From a checkpoint of a small transformer trained on Wikipedia.
Size: 14 layers, width 192, 6 heads of 32, MLP 768 tanh GELU, 7.06M parameters.
Architecture: LayerNorm before each block, learned positions, biases, tied embeddings.
Training: a variant of Muon for these matrices, 129M tokens.
Each number is 128 + 24 x the weight over the matrix's rms, rounded and kept within 0 to 255. Layers, rows and columns count from 0. Numbers have three digits each.

# k: layer 6 attention key, 192x192, rms 0.104, rows 53-89, columns 96-191
# q: layer 6 attention query, 192x192, rms 0.109, rows 54-90, columns 96-191
# v: layer 6 attention value, 192x192, rms 0.0891, rows 32-63, columns 96-191
# o: layer 6 attention output (transposed), 192x192, rms 0.106, rows 32-63, columns 96-191
k53:130150156133138119118123094134118122090130153119130139129105118106156128168147110089116143155134141094141115149184105127118106189103113097150164161126129085123138114092162147130153135102137122127117150144152107079171109156142139049118127121134136153131124162175150139102146165130114147122
q54:105110133088119117128131170125110132152128118086097098163125161100146155136134130133134109142126140143092155130112119130148144149150120136157140146149129114080116113140113122114144112104109132154147139130120081144126147110137144117107127124136109177122110144149157147126110134109111167114
k54:107144114134130150099104134134165105104145133116106119128103180107122146116133118106078133149145139130124149137092138138114131121129159157141119133141130137086112138129152104160156096105134139161118125126097125147146117137122107109128131140130104148118099128145112140146104114129091140139
q55:118122125151132143136104119163170100138139105145098106162111146148114141137120104126102105112166162124137100125123120110129145121120118108126144121111142114124144100107124114113089116117118153151101100116086153132147125111151133158079146080122170163166116103171142108119122131150130108148
k55:088171132121114141084106126103114150139151104139082130142123151121115115136115143151154119110142107132151100132112126092158141110139105155108126108111093151134122111102151089126118123123131124117134122109102106119116124140151094143087170075133131173099128139114141159116118127121111141166
q56:156132137117128148172118166109127136132146140160103117155151140124125137135121126133117149109120138121132114114136158085120130151100159120123134099108154089147126106132083167127127142144134139135138106164097150107163133129100122120143086115140135129102142147136143132106166149168106102120
k56:132113147138161165136131119131123150154140115144149113096158115144129090151168139124116111118121136150131103098118130124150120143109120131146111093149115093128149130135143116139113152123158134154110124147097112144135133167117131136160107143139127140122152167115102121134148124098159163112
q57:161114115142140135161135077164126125098115141111117154149133127103140099148145102114176123140128083103130144094126139130149123105150125069103121151151111120139138167113114117110113110119142160148115144122101135106134103116173130152161134121108140119087138155112154111129140163115145135093
k57:141108116161123125147131103148122143105132154139089147152114119135142115098133108129100127159188124096130118132109115113119125159105129119125087134142137166167121181127129142106155143114145122125120156100144111092134139136128104142158124124152161121153186093112161126116157148176089144118
q58:141107139127093102137114108130156139100094152107116130099144173111103169164113114121141148102136094132134138140126114164087126122150125146114137176134153154127144120108141122138118143152144109146107113147127120095104127103148119121121087136103158110106126137123117181122168099152090132125
k58:172082107111162137154091126106136136110099141133118141103119107106132136132129143110188118167124099148134137126112124136137108108093148110083092126112145100109117137120137116121121145113135105136124142198116118092114083151148127142112135115130145106142145100151147136124139144123091158079
q59:147152149133159119138150112144135144115095198121129145188102166126110117119150114131125121114117122135132136153109122125114128102152089124130120158124122131094138089123148116126160087122128136092053125098120138115112144148129131119148155149130113189167162088178116104121144106125122148119
k59:126133095146168104159130123155142170142083136141124117176123150099163145155157131140115107147136100106151115108133102112157101109154075176096097125144099130099126096139180128100124075084135122155132116103078161099112138176108141122110173114134121146121125121121193125138074116126116116107
q60:156129117129121106111111115120129118145128158151150156126090134135128124141138123089121111127172152173129115146092130157094119117130139132092149114168093133138160121134132165096106160101119089173117141130149159140118134147146107115152131141075142136147102132151148108106124136106150157156
k60:171186144128092153121165124125160131122148120108132125125109126125144122150131166116116122140122147117094108124121119140145118083129149136145085137175092114152115121131120141143137136113083099103144132108146138095155155120133153168093152089128134119153143105136150169111108099095091103143
q61:114095134113104110125138114157127158120127134140120148153114130128150111106143095126095132124159115197114123126169186133120116153151108150073103121113093124098162137151155161141140140135122143149143145118136122114130134109126154147124128120140101114154110107111097087156126147169108132097
k61:140160143136122128104152121127147132174107154107106128143160131131100106106158181089141159108145124126128135133170150088112124127128114155139102128093128148113163130140154175140144126133126103138121125163125108112137161119110114103174118094155076138133109125140120127140152147166133104154
q62:152144131148152124107103129115102123118132119155123130063133120153098126131108095144144155109071151126078095136115154127151113134135148106114148118120164109109117095129163140144148127120110132131150135091136143152142168164139101146144123134154107121118129124108145122146144154112127119120
k62:118126149102143142122132110173165169159132104181138094097099131136115160149157136160150133144165133137084095094112118102080154110156135109164145150150138137146142122125110124150116082118087153114173140103128103105104126133132135106101145141125128087131094112085123118137128134111118117091
q63:173110104148101119119160150139141073146116157113084148130143120097154140118107159124138104145139108135144131154149122131110165168102126178103156159104115118139104130096112122118147139128190098133144093121106148091100147153145165148131116123122164115131128153121096094128125130103172169122
k63:120153130128141124157168093100116096111148114176141138110130160109105115121147137122117105152109128126119096129118098129117127126104137095113123118147124109102076119118140110107165140122168116124129118127125138163109127137121099140141140084103117191146132136162099126072115116129120124117
v32:125121095083153162154105088088140124137094101104096128097166165081163172125158101142099143144085120158101164109123167144107097139095131141184093083089165125088092168149109127165103135118139155172141112107087113114098117111107108140128112156109154109131142139133111165150140133129154096123
o32:146126096186143091105151156173137125101139122131137070119137119114089088106126168096112123105126182082126054153131129112107104117122102121107157154148109128155136069097153158107175141163136128098136157123161141117188114102169127140142166130150141115106102097142162129133149129129118138129
v33:154148126134124122144110142104128109125122109091141171129111144143140125135132144143170137155116135066139131130159104120103112124151111147120122109086095143152138113087125132158169154147123149075121098135121203135117143137111138136179133128112139107146135114118115123121094149096174150107
o33:115103145118112121094141122135134172130157128153139076134104079142125158137113126116086126129111119176109134136133129118138155083135139154159134128144137173114127119128155149138121123108129110160109164131134096102127135112130081110081090139163134113090130160111123131133155129152110115130
v34:124144144121121141105120038145100157146118133145132136135106147086100079160151167134146077097100165119132132159115151109091143127105147114137131090133122169135130121119128101103136094151090105123147068126133117134110122112192061158087162150163132147166132155130172137171160122121173104119
o34:160146124089128163099125123177125091104177124137102109132146143144151142133129115109116135123175102126119134087130099132149144127144119126124108155116124120095142105142103168151137143086132140109118158118152097171130125133137175140145119135105141146100122139146117116121078143133087160108
v35:122119126104152130148177092113160134123203186172143133105117123094107101136143130156088124162085116164113117171101129147107069125129148113121149148103117136123163166129121140135165113114124142133128153141109117102111128129127113103163140126143126145130110157130158121138132086148096089140
o35:156187106149127124117095161113122114146088056114136131114102110169095120123111136109159106118148164073161130122110150096134186134122109145107091098127168089120126070124149131146134136124090150118164125139127123141145120114107125175115101108119157113142125108156087164159100120111165173120
v36:101156162131115121144074110128112136145169144138151086125104147167135118141117094103076110121105084160119144135163163110090114150124105137149101121095065115146182145099127085133108121130091115153117110149156150138146119131095114147077130106105125141149128123154165117138121078127164109129
o36:136122142132127109126174112118124087116123120106141169160157124106127133117142109149147133125143159136103117111120122147138112154108133148116139153153172129093126120178120143106155112103162124105125130146121141082123126132150137159170113152141127118152144125119103135112165174121103140148
v37:114087106161119120121145118159125113107141125105135178141110081116123126101119098118090101155123178144142141104187101107121123095090124125138116181128112114128149134197108093124170133147127137186140151145142127114108110113137104152155157104130127147128138091119113106113066131117129119107
o37:142143141136155119154115137111137127157143133174121057121111157146117103154103129122159138133112106127088156135101133160160167145160123113134141093116170124144128131098170143135120133157130075099123104136065170116149160165103168111112130136108118118136127143104136137139154116120109142144
v38:089147133096116115074120136138151122111182106147097129105125167165142135113124139138174150110147140126112134108081110138156118086130125072141120124157137100155162123149096139146131113116155144150128087129139171112168139120155146166137100167128129109138145156132168127105119152099126115136
o38:154142130138108128108128101132100107101103145110158131157118128089135143128103143137105138119137110126157121140138132129099147169109153180104119135110124117138112173104150109124102090140109097130159129136129087120066100136089167130118131109165115155123124151159117114112135154147121165118
v39:135136151096132133116124112116103152152086153169135131150100129178115146124122079113150139126162143150152122127162117129108169116087120161075149090177132181144116093129143113132174111098138130156148137123108127151112138106147142122124155128152133155138136117088093128107162124131113134137
o39:149110126104148095128120132142109104110148127111133134139181125102151112133140143140110124124110103170125135139086155141145099126120164091141125155126113104093156133112084095149108128125116105080107147134134102113157122107161126138141105122116160105110132145171134124167119148136151151112
v40:155123143138090135185143108094169139144090133099124154174159124084111133150145161124112136113134115135129134155109159181086164128114132148121154139101127111090145122133147099161105133150150170062162136160085126105063153116165090137116130153141137109132090143157150130118142126168117112138
o40:153131146128154165087111102135149127124170083109158093079099130147130091089111127109128131120099182116124117123117129100159144098149142138114121104128146122142153112128126141117152116119070136142141138124144135151195141072129135163130116108112149128114163087093115118155132138107128104103
v41:127132102137148148130154170139142169119140117122130100136141145118097129135132119092108105113115124122119157144159109116156162181169101136124105147082112093111081162164095131084158164137121122123167123150173145160082115147077121114169090136085100153081177106090107138134129087121104145150
o41:116111166125165115161102068102106119135084130141144128143153134128144159139121108137172150133111112130131109074106149137110160095097135076134147114172109150135167111145168150123101137165114155161084147089095131126147124135153139126054117128125149095176138128174143114136146107132123092109
v42:134114120131114133159120161115104119096126115137180128111141106142143170165126118168153129142134120080136088166103135146122126087070149185154126134087100090131153101141102082121148166157191099137138133166125127146119113138086168152086143163118120111140137104115103131117118109105134115133
o42:111141177171138118143140083154135109134113137124116113156112118147135079121178110124119134126104174144120128107144163153145205138160106099115131130175147153122127152106131149103111141126097114124138150089148107102101149129162126127155115139139150122122170135076184116112105121158161156121
v43:121124135125120118125166154114130138098090153122132152192141091137088099125165108096147109121173123139154152147132142175127173121124080167121116123170146151149107113092168122126141151098128122108122121120110146114133126077086118119132176098116146150127075142143127123149103126162153139133
o43:129115145089112126163107117112111116189198089176144145080098126150140118090144139154149136137107143089105107093117130090174092113157158123128122115114110140134146136152112133113150110136134135145125139158152121132179130131114121119123099118125102099144118132105080132127120112107098115111
v44:106144098147132148108129129132131167149142141087129112109111140116087113136205165142178098132121127125141153133122160156121110118097132117154139164173117132090149106125101112120193116124172140136112174142122125144130135124119105131102110128073128178093131143107162132148139154098119072129
o44:138139134093100111099146108134088101128095138184150127148112090155146126136096144112136133132141123131102129102115125118135157140138141138124102095122123163137134151147147150154096134136111139132115119110150147115145125158129160154151140140133098104106067121142124102116085121130119185133
v45:127152145103128092106159169134128120112132118139138161151120116151111137125112114097174085183120165168145147132135126142150146127123133142126100097114120158125089125124101118111092116130131135113134111120129114139135119116151091133156131110175134153109149101153112164119136154107143138120
o45:105118116115154152135067107144139158109062134155097114124128102148109111128134145140110134103170125109086092118158130104109099131168145140128152147130129078150126153129155183108140125118146136151109154152112132096136103141146152153117141152107117131129124156130137127128122127159109110102
v46:189109086136153139124114142124118101127094174110127162141135094169134099162110126122137120146151113131181135145120086131128103155134134116098124136131152135131123116143144148184102156144125130147147134143141152132131137122124096153120118117124110126093126143187119144147138092097113129147
o46:090138176148124077154140117139141146159163091172093107142115161082144154093156135125125162113069120154105111136142163153111142089093136115141123137105119128077120130110111107147165086149120097142131118131137120136156131153106152080103113148174109134142138145073138102105135105141177140129
v47:115159158126132115125125137096144141099152105111161135144135109083154090139100124116099116103116108127118165102115107178097156132136135162117133115147108154170135115105145085114100120116125132111157138119131082121145149120097120117098106146146109139134126124138134128156124086127135133116
o47:119130092137140141124130122161089114154099118145120159120137130175117154100172134116154117148120140141151091124098140095168084111125125112119123134140142086071149112139141172147139142089116121132116146121136118111143127115128139127116137105112139110106100122124102144106133131129119112094
v48:123111133111098140098111110138107129119198113131155133130108103158086127144090132115102105103135164124140163166135147108137110100120097125131124096118117147108091190141154090145132098127097106086122099181138103081148110128148119130114120148134109149134143098171156174177156125160148126117
o48:124162138126152132144168116144109110135133113109117106068136190118131108089164122094124150136147063138122117085145108140112150149151175154130125130155125091125154086110138160150143129157138126176138146144125131132124160105145157142128110117136129138125157121087094102093131121091089101109
v49:108123093165119119110132096114099149167134102157115164129124093139123104093123079163074158136116145113117111130144076104094106127152140145133128152144105144117139140124067108158141177123179107165153090162173105152108084100169135127091186113124100121136141116166123113143104079146141132137
o49:124147127103143106141152142125106136117135141155111094164178168141134170129141199107135105115120119156141132143087135155138153103117151102136172111115181111124136127163166163087111064120101118088135192108091200119115172157113117120160158121090145147149105136092137093144128141108134115129
v50:098127122138159123107155085133155133111119152147127130110127163145121113139119130115093081133115135159160132177110124130117137124095108114144132105146132170106139114146123120144138179117134146146141117125140123167093139138162095138115117144126134129119146118156113149159113135148150138133
o50:158140121118126120152115121159088147129127121093121120146176136100123120093106107138130136103141145110111122104123121101133142121139189103113137144115131107143106121117121144109129082121133135112123131153131106123145117129130147147143123149136107125142142113119143097149135148125121135104
v51:123094118156124169117184106148118146123086151139110149128139133098152100087084139139119089152101136177119141136161128099149179138156162094097129117122138118168126124116188128133104165122089128142161103102124163100125113178093109132132091119143106096193141102101124094110140165132164165148
o51:142126152128127117140089179145159146132171115093112070153147113107106196140160118122131128111123119097137133154105089118119098142113107126183116163121113143132125110122083127130140150170101137104077128135121121150115150111156111084117161128094164159099141156159114143151155123145119124132
v52:165101122094105122088126111084151104148092160127145132132134111113138174118105144122080124162098122091111135119084118151157143116154132109115150163171086160087079156102144132072139154109139123106142162142123157149138156097078176123147145113146080156111126120129132161144113165144104112134
o52:098145118188112126146146148146105135149111118133143129115121110144096089090133096132148158121096123172158137141141129136115123129142120137170111105115185072164132115129135109171106153165127124122109119147098125119139112129156083120096103142074138091094118138103139125097150102123146116121
v53:137091116089141096125127161128140136117143171136154098141127131189127115124092106112107133161137106154132158174110118155139128131129107149082120105141169122138140159137142106131101166120128126136137138151182125094148141098132114132160107098106126116111148098130100132138111167135128153160
o53:089178144171137105159124101116138131140098095109148153139137106080108122079162119146148134121127147106140099102113120100119124145130149123149110166109111126095114114108116128146143103160139130150125138132103143131133109134139131126139136140134157117121112145101109135138117111118112129114
v54:105043165178135113093153126140122119133160132101097094129157147147132126121086096147089113138128167121123122137118101178177120127126198169113156121147081127164153174054096086098135117120125128076132115122099100172144119168094116142127087123123116093134153148142144149127118126147111132118
o54:128167107124152153132075125118155185179133146128181164135100144154144133139139136112138115093114080129138153166135141080088137159103082132132093169121168136098134096202155148120109142131127132149145139159146160095093136122110150138144114098128146147140117103077131153131129127093164101098
v55:093116143104141137099134132126166096108063141171107110116134128147173102109164110182100137106161134132167145122165143105152092156110162106167191141090172146157129101149100132157127130156158129112131072117133139150170174138134145146123121109106149112137111127106077103143135132168153122140
o55:183158129129132098148097139105130137130166130102150134151112123124099110131136143077093123140089128109099104128101145137085148140132120130115093120128125132128114135136118114101107103142091121122139162166152134103128116098138109118141167150125151147133148122112130117133108155101102160114
v56:122152116100120134129127149149132128153165089150119131187095146134120121146141141084118143114087129153120126122136143108161106122117081154129122110130146116157152108087132127138124103111106092107138071163133130106098105110120133096151114089096152079170169159116107134133132104139144164133
o56:126124140121125089122105116096118114091092175097128121104144156129111119115108121150119123159178167088114178122142113148113109092140191114107139155109119099156116192145125121090132142117170121161149168100133123150124132137138107145153128148144133129108101092152066116148122159155111082123
v57:152147122130111102126106180156082126110139140143098123133135127165132135148122141165195167124146111116102167125150160158140087155170146157156100104120127157137064169118136157119147124118131077132143144117140135104170136143139121105154099102105085113079132074151137105147103138110107151105
o57:112123119148148126127192097076169122160107140111124129156136124103151102109138090128139112158113113148158077096157124101121184107099132133112162108120119087125118113125085141147101143169153089139115127124143105150114106107073111102107099140177126130162137126147109186127122119136146101172
v58:157151108132190110116153143145165122137125127108106143139115125113137127126103143125118106089146142154097117118096109121129148146130134173118128125110141120146166133131128111122115150112132134126175130143167077132097137105083146126161155129158131116128153150124113136149132081154130107124
o58:111114159121129150147119174129125128118161132170154154106114136125116153121124111162144129119129132074115137130134145137122116091140134142127094139157114120113144132110128148124140102110133148148114171138098160129171118157139105103138126142113129119125105150082122152165121123127148133132
v59:169145130124134128159090109112110135148155122090111097144117136135109123171171153131091162088107163140135093158117123104155150135135188160137124086151131107141130124145151118126125093126166126190135142120176105129175125152116117126153102127155087127114161123126110126118140125123107097147
o59:092137126121107123106156145116116133113086159133114169134138151123104159110124105114156069168127113113115152133125140135104133106142107133124138155133110114100132145114148118165117125157139104124099140102113143107113122129139141097107144144118142130124092125134140149112105117137158143115
v60:170146110112115161161119090083136156129110098097131109142076142118127121094149151098137132160122129155107107132161130148150095122140093136101123143160143116109120179123081093114137109107096106098094144146113136148107154078151130130141151120139133175141121176158112132159161131120092130120
o60:120155147136151135090126141202142115107145118198109125134158140132120137155095160150119145094148108140123166111116128145116126130146128124152167145113093149096155082152169129163132123127168127145184107090115120129139093173132109159140095094147130079131096137117130114129092131120112124135
v61:069116166133137146147109073113109146163086140144090153115158142135202172105165142128079124186143148129176131090134123116169102136099154169146098120130095104171090133094137139151132152113169136180144085134112166125121143104109085148127082117131122160113165125098132155135110134152138111140
o61:170116086174100087119157163136117128058162137124143103144167102105104094125108130115173153069096120147092094162140104135116155084135115123118166160123158153081119105130112146112124133218111133049133159106115114118132105098131144135120141166121149136152145095119175153127163167107086167149
v62:089192128120109146122093165175119129117176114137126106128159136080132099135137168156134100116154178102143128104101082125110079146109152127130144137080113150155106139186131110095136088144152144093119078133107100138113113127118150146118140160179147160110142107159127157127111098148125144122
o62:148102132112134122109136130120107162088115204139138121157111150155135140162149107101110164107162088123134144134134182121164184099122122131108088149143116070085142134113102181156123165097126060160110117129160128115114126110129126094106114117102109131140125121146122125111143158142149139091
v63:131173126094115134108112132112164101150132165115107149104128149137162120104114195144153112104078157126157145123132147118154116151137160155130151121122108125198145125126156162138165106138102126119137125122104136159128106127130145118126092132169126120149154090114128141134120081114165172101
o63:127121133162107098122163142124138158120111110141134098135100133143113174169146090118098103140094103091105115184154103097184151087097105115125097137119151137112075137090092138137096161082147106161119141136133112108099142142126097137105156152099142128109118123160156131125126121165141121112
q64:098141106119130108154128122101104158105132145147124118108103142140109120111135115165131070158124124121150196143159092158108079131125102116141080105142140171124188127131085190101138165124132124122136152101126115161088085090115077128110182094106103182132082136127096161162118151077146133108
k64:108156127114118174109099101155119148106136157126142170141114112186127171138153088149124124141173110149164154132152090152117117106133123148107140164128108151138123172125072174124111107096143133163119157118141164129094079092102131079080136106085171162135140144134098138094123193141111119139
q65:125136090106083046123160164088113120116122118132163070149149136151090116112150088141148088106102104143129135162106104109179127117131110132081152091144134202174158138128183124106084125124103174111132161107109122150066101139133128131127152109140119146147155123108110146118114161103126100116
k65:119116160166091115111067124161079115139156139110139137164185109134108150180131097140177166120049144120187120140147106112110117154147106141130180102171131173154104107105157108094141092094150160069123185099133120087128086146152146148103170142099159174096127136144128116156111151121111117151
q66:140155122101128119112117122113116098165124117132079196164107179113155143098110132137155137142176140132129108099134124148129156112136106127120111123158137141125096133143104191121124115059167118130160160117152188106101109118147107090130134129118120156164136143141127139177121141054172112125
k66:124134133139134153140136103172125154097185131125087147171114156101152120108114158128084107143218145079172096107122148138074144164103114097146098129180125149108146152137118118110124129090132162127112131108110124127095103112104120123143134102144130134177111154140120162153124096140165211151
q67:143144096136099121155111080101164158092154151147133148155139136122078142126140095146135159151158087123100118120140130157128131130135145130121148184144110140139098091070130118119141158108132132156095102123170121120139176148142124135093145154107093094132107126136119162111134138160140085156
k67:159154114115101126152161150152151183093128127124126124169167117097130175117170108143104151130112101122088136182132088139135123070084078120151141185108094140104119115131111124156101135075084137121094140100123161073129151108165133106054117134110091136133105145128106151152137159152135119099
q68:080079141132109172116155165154170072083136140091096146168136108146116167124112121133156154160151132076105141131113127156129151137096127157146120143112083107152135125146130121176136063129130167095120113133085092093142133127138154087065116144108133190158073159112115121183063141156162102161
k68:128122183132128146112154132144140086127181137112093147168135139045104123154163129093123128126129150146139129162124131158121123126077159132150122086104162093107160145091086106127129113147095099136116138163116131129137074147122183094138130111077111161163122176133090105136140104100135166153
q69:116140110167110086088116116158166092137120131132085134115140121156136133151122186129101124122146097115092111163143117132175131134137167091125202182127117077115118134113122132107138111130134146155178136146162100109144139126109078120144108106164141111121147123122116101135120096111123124135
k69:069130082128147114103136091185134114130095103108097125072127113141178118122079142156124129119137137150125116140109130138119091142163132124184125152107118144124115155135108134138135142155104151090132124118140071134129084105151128139117119187162147113142111155128088129096151104184140150118
q70:123159118141136154137104104121110105094068102113152142097109107168147106163115153135113117127126134082109117152142140094178088116133137102079126095117109083134062130141119158149119156119127111101153148105124080148168119139112093162132108111162129144157163143119139109106126147090135154131
k70:115145138129111155165079105106126122097115104100130169102147079155102128161149152142135099102122142111131109123115109134131118110123130111095108136146123106107106125118171119136123163114110131151122086137189115091183143144136134165129155165123177108139111123099120139106110126148075140168
q71:133122106151107104141153121186131091122145119099127143166099103165111073150162130157170109165090096127121110119158119109159123162111086175080131125118107109145163160132096138121205138177118131160124078076127097090139110096128159122129098125105101117134142120127162150138160131111140113113
k71:112128110154096124108153162122151119102150104080184146159084127149098065174111114100123119172101107077088150080122145108114143187139118147124175159100088136186150143112067108156139114118133145119122113136134108104203078130124152123110145128158169137158115078124209132102154119102128148138
q72:142137149138141167109076101081131135148117143132115144082084109126175123159152127122152146091149113110157053132130086183137167150132142117089095082146112139145156137115126135130126160124088135129154085112123152124090125158147116134138136143107125124144108139122175125146126114115149147062
k72:128112140170091148149124140121110102139138145081110156079091125134126070148151080127150118124139135125113141137185120156136121143128176152127105136141147095126142160090113169129114177108143139138131112122084090148121123131096131125111082150105113139132105117157131151142115135108129137057
q73:140133102115135076143114148123138125142117119161133106134075117130155131134162166120119118133114154146153099122109126119153125106116162103139107063116195123131129110109124094056142132062111135133145149145166159128080131186180123117140171132084141106108125127115181144129145119086159121102
k73:137122123162108118110161128185121124168112125158127041134092194140124119144136108151119083142114130113119103152127127104183101126178138144119136066178123158133148119127108139124169111100090155124076162102127137161138109099141117144061173126130113149125091072119151136124068073113112127125
q74:122126127159098118063124151164205164133193170105139169170170131111107121110094121072114161137173094077146146080113119143069127191127216171084167130130081090143144187077082120152169161086196157157125152190109115116162144146119163099121065104137091088136119128111099087107174125162113179123
k74:136132108110105124051099105130104145130148201127171128157113124118084123151130100085165139119099126130144123142150144129172094091129134093137156136104143129146110129102125058172121182152170053165087098140155142153149176116151133149136116112102112080100124132148098106089172126142107129091
q75:099114169096109125132120129105101173134196086149128130118113092148129132121158150122106138107138147151100079114105114116131120142100143105144159040136125154136162083185107095101106083140127157169129105128177125158188148129144130192055125132146134161137144141108129126123090110143140132131
k75:099106109180094204119130111145146142114195081136129126151141140110115154123149135114153122131124140102114104106105140100131090127067134145163146122115119140166113097132109096125128138159078124130133100113152099168125167047133090146135102117161129102113146129107127159133118122155130097166
q76:117081142127089168123093164166120123129173112118129163120092109141157123096163107124134123106141160102127150162118148121132136095127066098125135123148151168142138097178130204127090083143083122120150115128108143126154162154133140172132159115120139091105138102112164120146147132122111143118
k76:153135174135124141109090148114116196166134139116106183110132084125144090149146131158118128124188106126144083144127140134143123123125118139150116092146132207162145154086162129174141127167104132141171132123116118125102107104131095112164106094119102108136124153099163135121110183115119168122
q77:092084113072110119107099111143125125123155061147141118160121143134114151109118122113101140120100184158101132087148107142148106143141158057138159104125129139057113121159113082135152090116135117145109122138145076182116136132118139135150098161163101151119107119108139104188118106128114135130
k77:073145117116180130081134128132150105148132124145093110169118170073099151187114097149109091081105167133120108126132119130122167146138137107116158143153180133092121113154131141125116096122159112157112125127134060179124128102118088154162097108135153142066107112099112070128135124168128162114
q78:166120128136179136146081088133159155120119143085114107135117159149194120107148137150120129091101134120143121137152123129109111141168104127141093149135113146120138105187122145119161065086145179170143149083136102139115091132149105127126194147160130127084162106092165150140155102150150074132
k78:141144140121172186103126098138122139149129164162103106119124171095157113098138143165161115073136090124157116065186114071127143092140090116126120141117093117151120127126166130110143091113146131182161121091152095129139088141137147149113132090164117169134136113117117165155132122109091176140
q79:138120144115103139131141129104152111167173125145135129139169097145102171128135160174123089104111127072127141107073105096113123058129126152109131116158081159128121120120094155093113088100132105135164142151133146102169155135105128069142103145147121118116121153102109125164115174141063120117
k79:081097167166150166142042117086132168109144151153189117140118122081113139141113160119103073106118153078135152133120142142142103114130172185123118129136113154086125115117087151165130078111160134105127124129116131130145129155089105067117106143138160122136159101108159139130128121135117197119
q80:140124101132115153165131155121147105116166127122114147107140101152139090198152111106126126118173137165107103160111137102102121116099154106164178176135107095159160161099141135127113134099150122132096165163147147096150137142137081129176113081144167120125143146145105143138123179169165132127
k80:149144124148134139133135123124115135132129138109157120122134082128152138147123155085139112142133175174106134180113139118077138132071134116160043102170103079088119100149128147153173163070122102093134113121154085116103159126112126125135143110113121098093124122134134179144123114134166153136
q81:132107125121115085181121180142091061123114133082105164148172055132109132134146109122123145135156125117117164127119099146115155150119131136103189151162086140151129158107092121108154164156135128090145174138145105078152111144098095113138152175114132105150087156161108124134136134113127135160
k81:124155124125173121155099109081071101087117103113176130147136115121157120144131092159135124110144116116152148153134136142119141132067112093074130125122117093136051154119103111108123203113143121082127140159141127105133065105133125104116168150136124152154127151184154148155091167108135124117
q82:100127170119101111126172167089151135124139118142147089131096125114143163090114093095111194165139163110129108153112072130126095109139112123149154089123090131124108123105118108106115141114125069120111150079122132131110129167134072142127149164102111137138134133161157147134125101157136096109
k82:108161140148122091144113114141152097122131089124067137128106113118123175129132077138149117132101124079108119096133130151161112105104081098141137098130095113136101135114152092102135113125108102149117112156116150096107138097118104087102124135102107123127132172098141143168131142104091111118
q83:109157137084103108122101164120140161152090141131193101120122115122126119137141153128118141080150118082089129122117124195172087126117138184127149132117133161159162159138117119156169135134084139129178148136190100103171156112151156133128110115164098106114116068166128129093125115150107116123
k83:143167075116145096141116136189124123100124146093140127072127077134109110158151102094105110092134143101147157109150115089138094088148081166137173122147157130115121097137121129184137145175077157100149101166180110095145168092150113119114151093114128099074108103159124163157151180168133127105
q84:106137143081147104140126087088161144167113174146150136085071112126132115112128156172139135109106137142129088094129167109142136160138098129184119114078150178160119085137137111161094173138129126155120136143111136149130159108116077128172154131183119173125178156111096102074152137125177108092
k84:100103130140150136168158079124130141150144123134144159120144089144118106163154136189142119148120082106163124120118155165139119114163104111187128157101109175183161142176118090089085134133119132124152103112137134093122132141139122118157162093149098094104169138103136113135105120165152119119
q85:167100092132124103155115180087127150144127155122150110167115142108125163176152161137111162087111173076124133112146146139160122116149117157092155141123115124174129145155100149124095149129149149137111160134102139107105142109051145140126113085118120130105128100154092129105140171149120154116
k85:086105111102123104135073108093095118129144142132162137164142091148150154127173142129122147147141091136103131109133114134156111088095119144126149132193102140183145107136136093137151118115140118127121193126089143117127153104097126129147135115119098148100140100149135116165148155122150134078
q86:122085112104114130113065086110105079147122138105143104135140178109132144162129163144135132173158163111153122171126110164166076125124112151132094073133173123074117100091152089159161103123151094120124122149101169119095130128189096150151084108145169160173093112194161128133153097109150115133
k86:104138130067132164115118160082106120181145072114112089133103145119133098102081129109077154131110138156150090130133110142192148133141107146171134092128141114139143156148140165108134103115140171129120151143122116093126126132105132150133174081088147165132107124169181127113109099123112128117
q87:099126109112138126104126130149100149123169160115127142068146085130169142142168075116072114092156148134136136179125133102096128175154124132126116189140183132126111164115127105136131127099118151141117105148120161098119159110108116122142124113151095139113102134132103086158111097137105153120
k87:134118141117131121101162159120113109138127118110136139147156142123164122117126134117090132120154182113143121145117143094120127150090141134109077157100157133098137116124110119106183091127136093138129128129106176157066121108104128100163118121117142118099101140106125121090127140127144147088
q88:090126106107129155137135186179103093176147080099130129117162124147136186155087149126154162117117170097162126099114143126172118163156128126191134132090126145160134116101152099171139147169096165124099119148120102160141143113114106100100084117134112128129133128092129144099059116089092149191
k88:095079152139126168158083158159097078136121158153152121111157130119128113118107163119165138114152101151175127148132174163099126167132122116168133136096181144121142099137163071161131132139107137109107102164129117165123159100131140120114164132193139126070112134099108132129141135057123133166
q89:070145155129135092082194115136105137102101117181131154143118120133178078117107119133160108144106140154145148132139129145113123127117141116136130098107155132108122154116144127148064094163149094159157101146166129125101099156109056075159094128154123125145129116064165118142142112149149095158
k89:131139145116135132109179090111129146134092108143120120112100118123160101124113122157144069157112142148117147107139135120093096136113155094158165146155194181146109112111159119122135140110109104108152111160145109094077112124152136168128116137097081109145136160112131103106100144169146132171
q90:133111120126103102177133176113158146149164115124181154125125125106180115119141134140072145172095158143157150150100125154121106120097152122136130103047129105136139094147133081149072120125085128170110117136089142114100114167100163132143127127161145135137114148163103123062063092097170115133